{
  "head_dim": 64,
  "init": "normal",
  "init_out_by_depth": true,
  "optimizer": "adamw",
  "learning_rate": 0.0011,
  "beta1": 0.9,
  "schedule": "wsd",
  "batch_tokens": 131072,
  "max_seq_len": 1024,
  "max_steps": 8126
}
Each number is 128 + 24 x the weight over its row's rms, rounded and kept within 0 to 255. Layers, rows and columns count from 0. Numbers have three digits each. The size before them is the row's rms in percent of the matrix's.

# o: layer 3 attention output (transposed), 448x448, rms 0.0381, rows 106-154, columns 392-447
# v: layer 3 attention value, 448x448, rms 0.0452, rows 107-154, columns 392-447
# q: layer 3 attention query, 448x448, rms 0.0335, rows 128-191, columns 392-447
# k: layer 3 attention key, 448x448, rms 0.0338, rows 128-191, columns 392-447
o106 125:116112110127119126138068134108123149103158143107112129092144140122104131126160125123123105142109142095127104128107130151108141098083152078123139127109164105142092121166
v107 117:107132111152164105127098122140123144180173106155130073141140137090137125108141146080131144161147134155128124111125093123127085151143135103135070090073149148112141114103
o107 116:125114159108129154128162159139153098136146117141146133132104152160102125164115165114171122121175144139131101097144130117152120081126146185142138124149052067134105157142
v108 138:131065138110115125143110133082159137120146153134129174150132134096118140111121162122137157183152096144100117159115149117142124097131126129122063126158106109148131177111
o108 136:107157130097111071114111131135113115162126144137150056106116106122119097128119103083096138154113162110125146120172142174125125127122141149108165114135171150148130125112
v109 133:133116117113134080188108134132133139118133125110130063143145121082104179078100144118118125197141150145122126126100133142100132101147126154126119090101129112158143139137
o109 130:132113136089149136111121142144138118132120137121128164094136142150137124129110139084181135149109157113141111099141106130128132117131126105135119163142107131098100143118
v110 106:104158114134104112152079124085124143116104114153122085114147160106134137134102105095127135139132129127170136112129124105106164107135108125130141128097141116106118098164
o110 109:167082165109148160140153133172155132138113131120182162149091126137169162125140156087151154149142149113148126093132121108119103134140137185166109082150075169132093175137
v111 114:145108143113086141166135144138135081108125125118119156119145086159105122171140141208146090120153147102098131167110142099143135062140104127132143120160121128133085160133
o111 111:131110102141139081095102103098101144096147169114083159149134140105139117090098115130088139116123105127138178148141140143118159182142084071135136143094138153119171074111
v112 102:142132121107136136158137144123098103107139123132131110143146118133122088162170151146104111141118145164130127125113148166128168090178102156115195112106165142122108116166
o112 103:110115129110111131137114121114145166149130126105107130131144155106151151081103134100146136099141132127140098113149114072128123159146112120148087165121099120082132133105
v113 145:130134139150154137032134125145125170178122146118143128144114133104130091088142119091131145114126107152123134108133145110105087209097155117105107146150145125128161117090
o113 130:110159103152115142149125135129130097119132107148111090080130141155085102172134125172146076123098133110119117159116123185139156075101122109107137116128133106154114106151
v114 124:143091104109118163119143134182136101158108109131088146144155116117157129160173162105117123120139117129149120170119118109184111095128151120120100091090139117130113164114
o114 124:092132126155130091122122129079128129150153128112147143168124112144100128113134129136154116093150115160111135149135151150125122096104128150137143146128119093103191096085
v115 098:099156093141125141098088110055127121188109120145155148115127168119123166086126090080121158147111099073094117094112117104140112131135122070130136138090108151112106120130
o115 103:198090173115100143157163127166138152122116128141152108159110094110149120149142149098104138151167156124137150113139124107104098155145152220124127072157103119160080188148
v116 143:131123115120096107158090122081119161095119113151147139110156148087116167106125110154123116153119109196097120126134170129142157072149111164142109114106082133116143117158
o116 133:147099115115128110129112127139168134190111157092146116146121132092159161127123113068118171119123177076151120098139121113091110135126143139137137107127134140134085180156
v117 121:123129133112162132085143129120131148173143119103140125147148117120121107090140129116118152148141121178129140112114145112105104153163138145120121145154149102124177131108
o117 126:123129101118113117147085119128134131110121138117101113110127154128106124130135136100181103115109135088146115121104133159119149096100124094126128104126100077165103115132
v118 138:143176160144154114119119132105113123053151138103073095149136123122139120165141129082110140131124117155156144116127143114096129167113135123150156144119105101101172105121
o118 130:127131097142121166115147108157156112162125123126144123100097158154146154117135136182203137095126114128115100126089125112126130144163105136125088123130093127161115156135
v119 131:130125115151190114130137126135143147127110147134153141141104119164126116124070089089120186138113117121152122123177091135128075079130126144117126115119109132148108118104
o119 123:130131149113078111136131163124071107128158099135135082139130131130169140128160121139131105121162137155112139087093143137150122168145137143101114135131124099100108151168
v120 107:159098143079117125137131147127124134139151111140094091133179113140120109124125184134133140157144138144141121139107149146119166106162120123144119073146138077139140160110
o120 112:110143084124139096111110122120134137152103151112130129123101151132132136114113091110172139125096141134151144126134132150133135095108105072124144146119120144114144089093
v121 103:134107134089133139129132140151142108102080141115138144107126118151123089171113132178120089099152133148103127144120148157124162086143108183091200110158154128141118129127
o121 106:117132126154130117133087112107121154105149140108082137145162132112140125085131107105127095129119126116138138138129123136107141176101118061148115173100134138089133079117
v122 096:147104147080129146140133134168141116101114133130127138119132096154115094155138149186115101139140159157110114129135161121151149065163085169127180111144175099122106147127
o122 097:114116108154139110111096106109117151118142152083095136158148157091160140106096104106163117099130127126153150124114129118117152185135084074142104179101086130100142075095
v123 136:133101126127093143112098118128118121150082135117119157102139136089162090150179110122142117126132095182092127131113135120135115113135148124107069114136125112139135126124
o123 130:119154092137144128147120110107142141137100131119130137163131100110080129124143102113095125118125137115149128175134147165114129098086134128160148119127138117130156123112
v124 138:129106133101097109183135127198162109145155123128118101113136094101105209136116108153103086180138173101149110146122123084128121070123127154156099125067089117142139144115
o124 136:116111122156137092078111133107123123136167172099125157137126144115148108140117134128158147118120126141088141086142158146146139141153096121111120161151133123142114114146
v125 123:117131127141127103182126128166109150154073112144076100094145145099135204120063137059133097162137162135123116127144109105122102105096153129104081050043111125142099149086
o125 120:137126142133144120111137141119140108115126131118152185152118108149120120156182083129137121144140158137129119132108113148105112083100156115151135183156133096093125127133
v126 151:127134132145147143071150127136135123121154137113178188158107119157126121091135123135129138126115121136133127126135150111149100154114133131107151174132124181129161127124
o126 138:108150125157075143132118117146104124127157109140100055088151140119134105148112137164120103095108119121112116106122137102135150142167111171092112119126140113176106133147
v127 100:086188143147147103131166119157092144144133133157136099131110147106158140092110109056114124125094140140153139104132118124107127172100153124134140135115128159123151099143
o127 104:132116172101118165135143145150156108118128100140150138109108138152130148148165147160120138133151126125125092113116109100151110096135159153121111116153110083124119172158
q128 089:147105156149108075124126119101150117137134100116160118169141130129107125142108122125148114082110115121121126139178124121131123109116099136136177170110103099118083161120
k128 079:166172178170156132133141131170146105166093092170134089188136132108167176101129129138114099090092141137158139123100125145129136102126164114129123134113136113124180139177
q129 088:128102125132130090134121127143109114110108173101130142105129124116093121135128122063103139149110078175051104174101121165120148114113118079148129112154161125142089138139
k129 084:110158127135156117133140146126115134156158127127133122149109153101132116134138113090136122111171149163139138098103152117107120131134143129103141119117126094167098159169
q130 094:134160092145134156113155107111086120136084117137144112151115112156089134122107139099128097136138141144111188116089106147096132105137160130130128112170119097133132129133
k130 105:196140122130110123125145100117100116115132146100135120113141104133112122143127127112149140112147107126133162130142167136132130140141101126099129138140124136152135147188
q131 078:087172069120125178105162136109145121122155116127125110141144135161107144169135146127125112149138115081168150077180121113143108181137119122117138122145106159151133108143
k131 080:093125140110124118136127126137148119123123133169102126112133157134119149134118139141138092104111120132084078119141132149148108106122124149145141101114102090088087131107
q132 098:156124211100123077147136104153138130147156177130099139129163116105144120127107086130150113124168142133143106154116130134126145130105133152121130145088129123117169111138
k132 093:169141114131140136085126140142103135157115156126135097105074123107149157103121091101156165130167136112132124108087101108103121129103174115150119145111135129173151106142
q133 082:118111136117162108115152122128157169092136162113112162116175159100139153067114126131137142133133099129094114133133096120139091151134119103131090155116126118099107109157
k133 073:105102168123127151119118089090142146143139142154131146140128155163136133115089131151157144137146119143119157129120167134143114153132104126108121091127148067081125137124
q134 090:125163113134104113137137125114141119097110127152131113123109123168099113145138101136119130122095098115121083117147140159108124109123130159131137105131140144156109157094
k134 083:147171146133075091135156141143117114154133119137114124138112117103126145145136125113078112125103113163123174132113148115130147124120153137095106131125141166159136123195
q135 077:132131103146133141108132136085127106111133080141160096132094153186105120121113138076131135130081104109106117116136099102144142123140174127144133119142137141130077151093
k135 083:116140118115091172143129103097091108133130093107116139167128094095123105113138164142140122119143112142136186128121125167159141085110168157137123097120155153124152153099
q136 101:141091181110116102154139136171120157125191173128095151127155108096159132121141082163153117124149124152154114144163134116116141143106120132110121167124150123093154119138
k136 088:126163127150131128107124117172092126151121151130152094115094136119175157117112128102141152117156154121098118098095117104079103140085218128119127134111123123131146105131
q137 121:113119207088127093142148129140116145131170196115101154124173120092162115124079101147148135123157142153145105138146142106145136148121129155112120165098125130133138123160
k137 111:125130109144120111094083100135075146152101141105126106118118119109165139100101097104168148115154135122113148109104116103066102137079181110110100156139113183145157097115
q138 101:141161123175112103139129114135159145137084153139114117099146126153093145114134067150153159102132142125123093125140134115126137115134140173160116125111118095136155127138
k138 093:122125122131131119096135163174139127143110130133116072138121098141144105143146133147112163118107140144129142114135141131146128139127141139135107143161121139126135139185
q139 119:126115190080117103148133111141128140127152162108096116128190101102161111123111105138156117133144144139149104151145138110136143150113129155130115168093146117108160124140
k139 116:122124097137122111097096078125096132140101145099120109136121132101173144099121109099155154110165134135111143111099121116078093141081178108131116141136123147156149108116
q140 085:151133152146161138139127140145119109142092122146119095127103124133093109161143132090118190113113066130115136108138147153108160083136124153152143104163108123127109164083
k140 086:138169138138106071114151159113126094138118140105109088162111127102153123132164119095140111091159104106144153131102155130124129133143144132083125145160131137137171131185
q141 078:116142103127131095082124123138129156116142117127139149127121129094131131106120112141156165163123124139106089124101141154125142129096143112114124126116095100084114111165
k141 072:110131111131188182097104118137112151123122094183117124183115110156094147100155128106107158093117135163122148092140137177142150112129119163150087094142104112127175097117
q142 093:144134113113120100105140132093124075087161129108116103076152151145139137136164136120155129116084057098135117117152166115087135109151124122134155167159119181116080165114
k142 084:111148150132132141154094138159136109139124133129123129141119116077123130128138130131150077101103145158126173126065124136107143108120134127143158142112134100122177124092
q143 085:104143151155120166158102138135137140176125131154150135181138122095067128157154092155137119121148142119121137116137152176156160107132140118116157117144156057108143110158
k143 081:184110142096132111127106143114113109124114150116159085151139161131152183137116124149105103088105166148141120154124147102108119121129110172147100166141128164109139148198
q144 079:116107121137139103120173114110120147074108147134107133137141153143148126139105144124181159125133093116141144117142132102131109116127143126097149155116101128108130094110
k144 079:087115147126137125135114115166139155110140129117114128146116171130146112122111139159114113183099147122149084142105095131144110118144104139177129149129155061096140103091
q145 080:094175083113162137134072123123147122184118099134151125158155127092098135165137165125125169120151173125163140124104117093126117124096117155135148141157188128147161088133
k145 073:113122101114140130120129133125146175109119127121126129116158127176086111122120112138142151118098118127146098132146144147115146155148079158111133141119107177140092127140
q146 075:128125098081121163119120125078138161112123105119111170082132116125097162151156102154125104131156110133174098095153104151098062121147130176112124170111097139094102164133
k146 074:074108140122111113090075106122103135133151141182143155130111108122140128111142113129117129157157114081114127058092149147134169120124116142123142152091141122150093146126
q147 090:160115133148132099168149131117108144160146179111114149102126115131098145148132100170166136122196169139155096178121171164124124136122102156125122134106165119152167104137
k147 096:164123126142129095110142178147132143136116145146157121103109151123145144129136111101112133157111137136124104116129144098119151116112116125151118158127120109142121096184
q148 082:127147158094137133154111141147154151096086126099156158143076115150110111175151089136108200155130081138126136096096121117154146126138145146171136131134157094147073125118
k148 080:141111114170151139081146157089118084133124171093091160110092119089143097156140150074133126131156102118127161110089149076096123114087144139096121198148151169112104117061
q149 078:129137088138081200117095135128137110144114138124162157146126135143143113073124141109140138147065110102112123103125113125119148102146092164144147076155142116149090116095
k149 073:146114081115092141130120127089100138106123133132118116143153102124062107154150127104122172142140096136116154102142181157129110117136106153123131155130123170141141198140
q150 094:123136122144133143113100117084121134090120053127169134155112134133136149109135193111098182099123092122117147092179105122125129114159104126123175100142115143125111123115
k150 098:128127128105125147151150109095159121117127127145104164144147128144096121178124154172106102140075106128158095179158153148152128141156073131142143145118139101103129123126
q151 090:137170057187110142116109095086120119110118084112165125130115161123102151146129161118098135104127103108112144097150133154106128070174115125144183092165138108149086137110
k151 090:123120151106133123173154144114145117115144117135115139125167124132101120146139144178109099119089091128170111159164170128166142148170069160135131126126118087098129155182
q152 083:107118159110111140138125135136118147144169126127103146146153131173150128101103178124093124125112102094104123091175161149148100130124104130093112129116124178139119187072
k152 078:105122130097153129155114126105126145135138123146125140133139139136154130135156108132109086134134119126166097121125123117136168128123104066124139147113118095138139080071
q153 073:130159113122084114062095113146152093123112061130135143135158127163138134182156140154142131166143172188139116177139136109085125109122129148177093135131146094120143152171
k153 077:098120163118166161112084162121151158115155122145129121158132114153099143096134144142152118097117125133168166105143166186115162103130103136162135136120105131101143100098
q154 080:140138132148158154119116156106136145134175149176116127117112120108109130102184133129136171159120171136165122089097114088125111108142180119115110124133135138118169119123
k154 080:110140139115099185139121109183161105101112110133102140143144123109068084132117134123072161096120120109086055189105124149153125107132137166142143123160135129132124166107
q155 090:111144147092102115109109137150134171099122145115124168138137127098115109121128108122149137153137185121138104124076104141158099146111150148121070153100095150109126103157
k155 084:119121138143147140105100120126132141099115155130139143101110146150123081125137113125118139116140096127114120116116113110135112156105136146118113119131144118139061068072
q156 083:173130141140085156152146142122118130105108097120150123106102120153111099122155134106110118126090074135114163135132144124114151129138108144157163139125147166114051140104
k156 075:139115085118110110132113120113096097154122169120119155139118108095124147133087154122121093100142129138163162141111142120126117121126111136065142160104130159136124130129
q157 094:120136162126104103163186129125127114110107102127192133070134134142131173161113126117150131075130093165120141136142127131120146119139118160136157120097156143148098173084
k157 076:168119135132144149141118153104134152153101137138111109137096124097143116140117117109114066129135138143128166120078125098103134141124142133127126156130120106118078089157
q158 089:115103069121113139114117111163147133159134137131138152106156139107118093155104139136142098173100168103103095136070094159121102163105118104131119163145131128116126119159
k158 080:112109134131174155122093175140152192118117120107122160135130161112124108102102140097160168091159139129137127120146164155138135098138149131122111112143104111106134101072
q159 082:130127157136140127126114109134114154130093149170136159112110149127138135123157069124119148132113091137098136129127122120114140081154160088138103134123074132140099144151
k159 080:167185123122149119108125131113095102125152107130132103148105116114132090148175102106137136116166119100154172124157159116102073133124166120115107103142121107120114146137
q160 090:137092157106123118140080118138143134099135128149179189136116167138143121127125142136104137114128113170160115135159128107107112126133141167136141132129150089130120138141
k160 080:168159090119180115105152120112102120148090114105199118180129138148067114137166130136155094110123121132167132147133147108105130135141135135162157130116129123151117180087
q161 089:129128107135129158139146096087122092099122102100145138108109118133145103121147160125092128155081085083055142142142115129116134119140107123118150116152123155127076182104
k161 072:152121128143117125139110123089159146107137143160125132142170107129120110130105139131109069136124116100169123120156104126156145143133060142131166132111108090129151107160
q162 077:104171117115122166129158129118130185117144150069136144151128131124125157116155110142170129117149144137190128122122122081154083109135103149092144140121147110136169069117
k162 078:126118135122120124127142104112135107127123151171095156127090139135132073124123120169113124167117114141138125134150122131139104130119135088169129123153145116096132124136
q163 077:110129108157142077111134093106129081100138043116146126154148125135159144126115134149136099124161100129125125133108108135139106104153122064101123075133103114140143117138
k163 078:133145098152158128118142129146154143096161165104120134111139107093134112116147112133132139136110156122129088170157108126157109120118137141192116089137153088141139061130
q164 096:089144051165103154114114143136128138092109075122148131147088152136112137141132177116133136115086134115121152099139109135138125098128137101114146090136113141157111136109
k164 095:107117145105111139170161157093168122098149121144120177152151115141101102146133150161102109141074122131114120169131162150163117142146074123132114133130134110087106157151
q165 077:138156134151153120171158122153110130119099128132114108139115103115160127136127127114178089140111116116076113139103148109140135129139091142118101125145084131155108121086
k165 076:145125153138158097122123120149138126134130144100143063118127134114125137151151135104156072142128126137113198140117135139110072130122127137095145120117142158142186103180
q166 077:132099156082108123095115138132099136125133177110131152158150136100121123122111124145145122164111131139118106172114144132138114127146111117156115160131141118149094138163
k166 076:147135099142148129137128136118141189120123106134102117108153123113132100148129126113140111103131158111124143114114175115147147141131104108085117157119119070119122108092
q167 093:150108163094113065141142100148125118113152166101141175116123126114190100127133112153130111159121124106138130147119135137130120155109133137087109149111158150129147097097
k167 097:136117139129137124128111138145130145127107154135164129080096142122134123121089108104151116140151161096108119117119117083094125133113170113121129137117135110158106100123
q168 091:132139181142111110130138128107112125149150090152133125149133120157149143164091101112132137075147033159111119110192166132115137107171072142106162146142129128126108160116
k168 086:131152114129158090106136129110109082131137117163158091144143119067142143140137149125142098128071140139164165063081086116104142126113149154168146150111125099117123078135
q169 082:126120096097143175118131125124124113139154204068109143086160131135102088100115166140149163148103141092106100111118150096165152145133110106125094130116120157140085123123
k169 080:080103107141119146118087140096099178119142094122089161131128135133140127091115130139121111174148147117127134097178133163131132129107125130129127115087136141099121144087
q170 074:132087136111121093083093150142128107146170108135089129120134150126119121165157114167149121122133134084163100163167130102097141097129096130150138158073130089118115138123
k170 089:083116141108131144139125147130144134126129114123134117149130118147122130112141134133102118132096130135136134122135111139136136120137163101148131172125152133089120163112
q171 088:126153053135106138110110136157129097130093103142145144121100110138135125069169117095108116131114172124116140146070093160111138146113147124131100133179130143109078116109
k171 094:174116114133121145131144092128107119124129128124172133093141147139109107130116146084142132120133113140115146120152181147141115146144078133104138097141148120153112139147
q172 106:127172098146132138115133141142174124176124151150138122129117137083129148133139076148124099151135198127150117167104112141120119150081143112141074125128128124124145102181
k172 102:072123139150129125107110163124125150117130098126103105110120129128140131106145124111133148077116129147100098111132151158127115105125167131142118119120133133118142153108
q173 083:145125130131126131127172116122159108148173181105149126086152110174156124127115096131089096168121147112120147199101131159132112145084163108128080163142147159102117103117
k173 076:112127138132124161126076157156107126127142126128120130115117122112149121097100122122124141113181157130136105130078080130125109141087181151143113124092099120115149097149
q174 104:167110123159111111130170126100112123105159144135121080121158131161118139138127108101131123126085067123105103145148117146104145102147099091137164120127130143126072176076
k174 088:118148117152125097147159133156120146131151108163114112158122139086155098109120109139143112146150164153139194121122128113107148129117148122130133133094112097140192112148
q175 076:119151061130119114151097097150161091142145149096121138103131141143126132127123105121134107158134123100110093114081128116098090108118124143134107147141122141136105148073
k175 073:133107168147140106134120133156122121129090145121135103122139119139144125141124125121148146164136119156103159118114134123158137129160135098141138100158103137144141129166
q176 078:131133160144131134137136116195077142155091124113113092114066105146095126160122129115081152131127086126094129130079117112134184096117141074144146075151120104175141148139
k176 074:139168111135111105135131184155128092109158132094140135110152115100122148104162148081143114126157138103135166092141129123136103095134117161126140118144127131097094124179
q177 096:077101140084160156108143145124136157111171124098127167161119132106147099125115128155158146141147140133171131142152120103149083190118177128088110156097119150106182112131
k177 089:125123104108131193120137095106142138119128152144118154123120155122144122115137118138099139129131122062084085161141081132123116146109117081162108103129151095096076144068
q178 076:146124123114150141149136117163123091119111167105108153092150143176096116127128146112122113166116156123085141155092159163130137127138056105156174167156117159146063125119
k178 081:108117133142170135150128144117105135137135109091126125136110119100122136130117122071145123113150129139154157134141159144121149111100100151095102108133143100132179140150
q179 081:113113161100121162145126128137128139117151155140136161167133133141158118120133126116107138119141152163166142125095130144147122126159133119100128122091162128093105138106
k179 076:133134121143137135137121108096108151126164092113138161126104153150145105127160145139156078086148115102127104138133131142111126139114145163114118136108129106123129072105
q180 097:133115157135137107123100117119127130142141147101122128159159132110104155145102109138161152105186164121170114134119161109119106135100116146112095168114111128116150107119
k180 101:149122150144148115098117181155149134128133162154137108078111154125142112126143109106119121112084116117157091142128124127138126155125121114145106174139110082129110103180
q181 108:123135074162119142125102119105138116115115076141158100124095161150120136130117156117134122119108087116081162090117121156123131106160134094125153079140122142139087132119
k181 096:134118151073112140153158131104157119099131134155117181136145131162088107168120155178101105140115127145127130156159136138169142123156059152124131133111128100116120156157
q182 087:133121149131188091127132123107152108110137139120141125134154113094143122109120118123136151097173155144153109097125139134116119117170121091130124113145172158146164092202
k182 083:113116135135120194127096147143163102115122111138144138138109132110096175128157146143113173126118137121124124143081120128111139099118137172172163117191154112130145135090
q183 075:104099144161146130122132115123142134165153166146139130131112136122138113114105134133154164127184167113125148125104124050140143181122174143132071133115108162110170107131
k183 073:114118138141125153138070114122126154141097118116116097131144142134160134132147114125109160133132138142097098147156139144105090108094133118135130071133152141130108133123
q184 075:119151155146106120126106110147123129159138115110130128123130103097054118161142136119127147119130175120185116131115124130131164123118128134106152110109106108117154131115
k184 074:118149130158148056094140132138148140133115134111137099149182143121126139129145127116152174109096104116141176138176112143129122151146110153094102138162083135120108149146
q185 103:161122124133091124130142108125106106114112161113127114094107111147130086148158096111105102169086127106123139173127122136107154102154107118157165142130149147134080178126
k185 094:149150095140150113117139152151125153113121136092125130146141142098145123111117133066141125123166148172111194077112144143118135129102135134092116139110130136145165097143
q186 088:161093124144114069130117121134125076131111116143166129087135113124105116126129118123119098121082113105097118152114145183086145103102089104140149080154134138136111152131
k186 083:142169109141141124128115136155118150127136098120106123145146136124110112137111121118167158125136130144130162114108165125134124141139160176124116199110098152161178137154
q187 083:130140102156139108094120130113148149144105100145146127143136151110096178142122114160147143128153183171120093092116126130105127122124080087118154089118118045116165080198
k187 086:065138142127130127142124148110135153125120125124118135127143117135109138102126151132130136113099112107133165109154147148105146098154129147148099119143080147098150150147
q188 094:090157175136154149158122131166101184147131133130110098181085148101120139155128148138145163110154145157141155090146144079157124136136163100083130102115126117121152101098
k188 092:136132142154168090151155118124129103108100143122122148119109136179167132125127126149117125158114137110151081148144137129106084126137106119136130117156137145108166123135
q189 091:120141075167153180119095124114145118089111071123150139116099133135085122119119162119093167130088117121129136101132117101140123118163127117134125105151131150137132121128
k189 097:102101130122122146134150144123159130085139124130117164145156136140094108163128131169102110136091120118140126143154142147150130105155077131120141106129132116075114141095
q190 088:115147069140155123116104148155104144138091121125164137159141152113114158077100158115156139072122122136118133106162134168139136105153096124101153098167102079133127135149
k190 082:146131118130130091141138107124127132131136118123122098152127134159079176175140127151134153076092094141144137133156182141132106117155057150119114124190142125172186110147
q191 075:101108119131136081132150092115120141108111114109157147133114092099117108122085158129155175152128180098119106168091144137160101141096142115091101116170144134131155077188
k191 075:128121136126118161101136110116145216122152142155115119154151174161136128125133121131109134150124148136138098093193132158115111139130116108140109094119124182125107056101
v128 103:124126119138166138115101137174156137073142151137143095119119141152108078110112163151126154158114105147152141110133141135107141148136126117106143201183133110154134113060
o128 108:102134169085098095103120136104131149167133109141167087144070112116126134144123118135091107119147163142116086100135140164156135113120180183166148124091089136118105147160
v129 089:142142148115170119127124126128128178129149095134070106179127091109141097132109129139121139105135148103173138096119098139173152142158095101173143167104135111126160112117
o129 093:119132154122141148130144119134163138122097145118132128103136121109136136127121141158135157146145117135141101105104128094116113161141157093104116151129118099120136086118
v130 093:101104115166115141128113129146113121071146151137140143127127158142107165126146091162147155105166112090065124127119191170123135118150129142134079103162143168125118142102
o130 096:168108163124140114189107114084149109120137110107145099138123102124108138142127143124101087120126123143132149126180123103130132139109102176108196151130092142168115159119
v131 127:138146121119111125167117129143109134126143123145110117148124136153110092164066144174136121086116116112140132129114128175139163131135126105140129142132139140148121153103
o131 128:106132194116118128097158167149126134136093144115160104112089075104126112083107116160079103135179144126153112144124135122097121136154172153136141174102101125110133110132
v132 080:108174120162137107166110115125103119185096127146117080072140130101143160138092066108122104114131164144167123127109113132106120119121129154164144093133081094136128125141
o132 094:136165085106112140117154129142121111105110141119134158126135126141143138073165147116120140176093093091102103138107128163111108119140126081143098137154125140104101133132
v133 112:133122132122093117076204119097138152157130128121165158148106118144139106070157146124127140129133129160145128137154134113174089166101166138123104141128147166113128147130
o133 115:140142110167129136118088139132146137149129115118114111152143142142103108185106129143156130116074142125111154148099136085139138075126112124119151102105160071134162123100
v134 093:152153105144123095176136125117156134194124147106120122113122088117094161101098079163131099127115164092191129125151128104166106099126112134137131152128081122115127145172
o134 100:137125118099151132119126123117103157085145149101077173123157162110162112102149154138141151166085111118102131132091115119097117155172106062121117142110165140121121106121
v135 122:137091117123078134161154136121131131149194138137094089120153113097123160108170131139146090143094162173155131150166134114139148136137132137151141136101110104119096130161
o135 123:143088172110143137094109107101154146155112135116163169159156127101133146133141144116126163117111117092124076107130141080125083096153123121156125170138099095131148131110
v136 107:112127111142116119082182115137123136117114118123165130112110143133145141058096121117159146159150166106133125117144129084105102119103176156134070124140100156127085112135
o136 108:140155092154153141137097154099141117117140113143100099126141161171115124185143161112149138145059115152102112107139093112178129107133085129101140089170150138156126147118
v137 090:151133177064147118130150131145112117133148130132089100137118107141138103169090167182097126118132158106158105112122109079126167134121098117154163151087175084136159157143
o137 095:103136133149150147137134131151147136119129156115090146132135126112123128102110118155170133120183145136167156136113142121119131171122154125099100121097119143117146092127
v138 089:147137118112172122154111114110114126169129117124117092135111098105136120146116156148109083138129174140206111123121104086155122162147120135116166131127149106105104113150
o138 098:105146132117137137104157114157132148111141149143096153142149134139131113114134140145140163162145113124126144107127118126130119137130128073142098142130132138119143091132
v139 107:131127140159115115139164138111159154144086149092146152131115108112112148079100142120140136134114123156099134160098100108125082083094124162123128114142122175152124148143
o139 113:149126087129105131093078117137096138122177124135117114098128176140137080142149107129145127146090139100111120114155125159140132112120108115140137121107169108086147147124
v140 108:124113144100086138059198129155136135140168135116162162131128109157133125095152145163134148110107151146133116159131132144126085105142132209155105126168106179139113123158
o140 113:103159091157109111161082144113142158108133125145121093154128155125101117137121133126153122121090098132106148101130151123175124137127078084084127114100128074117141126112
v141 125:135124119132076131082199134109155135152168165101156143143148090146115116088151132169140139111112150140139129164167141115159094085125130163148145125129109174129136126164
o141 126:141124105149117132136074115111101167116140124122128139134154179117105118138147125121176136145087119107117145118138138118136119090135085103110110133119143070107145133096
v142 090:131066150065158152128133132175123132150162094130148130131105095140148071140141225138128130114111154130138111145136102118153120152143134161164205113123179104157101138103
o142 095:098151160149118107103097140147141173170121148144128101136116116125093098150111093149126141122165148133140128099130151108160118123108166142109102136135114116091176086118
v143 100:142101144086141159091146140175160126096133133134139117133122097157128104158135155175116143105109146160174127160125131108146117110122145178163192154173143110177152171104
o143 106:094148142146094095109082162150088157179131138132152110146098107126112108113149097122155123127132122100113134116105165155129143097114155118114105139108103090076157120128
v144 077:135136092075135104158126130144088124167100105157110131105102148107176091162080123088098132122113146118175117111081104138096141138135106108122109094157169070134161091107
o144 078:080128137132132130100147154134170136140116121134142104162129106173123129137141126128150117114155140143143129093135124124161119137120141146128107149165082163130148110113
v145 110:125144126157145128165067130155124082118104124147124147129129153107113130142116108157114105131150144130102120102103123141115152074124116125091121105104150119143137128147
o145 115:127097157117128126144206118124127104078141138108123136126142135142129138095121152137142102126190124122143122127156113163114116187111156146138118136130104198136110122155
v146 084:124109143127172125124107117080147104125168110086137173166103095133140106087175157149112142138114107148113130137126102095177092141167118131126097156105156150105143131129
o146 095:154104127139118129121124096139147154116147140128104119151138161119096110168101136148161150116134129153095163102146146111153135163116114130120158101103145101140149118123
v147 096:117147117141142128078111110150132088125149129128155176144130136140147077130161103184142178119131094108119130143140131152143095155134150104113084104137148122093147133117
o147 101:142130147155125136183152120103138106104098120123138109157115095153101152129091191117103092125124084137113204130132132092140149138109124172122156093123146129187114126147
v148 119:124120118160096120137154142077149127155148157113104117107163101100112184097111062106134145153144152110152131154133175135131125071154105120147132117150119093122117131174
o148 118:152113135115144130148092112109128143104129129111126123143155134132151127132169170111169130144078099107121124116123115083111110135155089107120130161159095129141131128085
v149 086:136170134143138117123096134177107168100130149181118041105115123140145106110091156096143127136122113190156141074141110133110111196120145127130095111082118131127116095113
o149 087:132131133125123132080143137129140096166081117138147155120095136116114147131126105147075122117111140112113058123128099121152145063136137117172139132150132134132098157151
v150 101:110166105171129127086109117126141157172080154131137092109146140099124173096089075087112136125123109146110136135117098134101078145102146147129093127146083137128152120124
o150 107:153134091118109135111149134117107082107130120125168144120130137144125140122184132115132086153090107096108113141119129157109127071121128111155140106138137118135084160135
v151 083:161139158074099130138212134155103171114137096153122128153130115150117124175110145155117134098138177135183117100163132124138198110136130135157129159150122148148167112180
o151 083:068154123146162120145144161135167112120121149101103141115148142097150139120133118160143150141127145130134084132101132133120125133148128076089096153105104134111149105092
v152 104:136135133119126162128174131121126142185089121141151135110098116162133135108093151099126136139105140109145117135116079097096121194107155145137107139135118155140129119154
o152 107:086181081115117129113118166179115114148148110164103070119114134142124092130113119159072121134096140157139146129132138165172163097150106102108121112109157107105119118127
v153 099:124133152143113117127110125129097119053151116144145112144124162137160132131136121122158165124135101111103132114107151186107142134162124114126100140136114170137109133133
o153 106:138135138133128146154138136131162081110087112136144080112109094127101165113095146118099132131136123144128120124171131096145130151122115161116140117159105152175092166114
v154 088:142058123077090156120144128066130111127171125114164121139116104135115136073161180137151086153100128172113118158139128043106132172109155139116166128133139158149097135168
o154 091:075132149152136124093095132155152157185161123167120089147133134144108092186109103134132147103126164134139133090158131140180118084130113154110116132118133067096162133120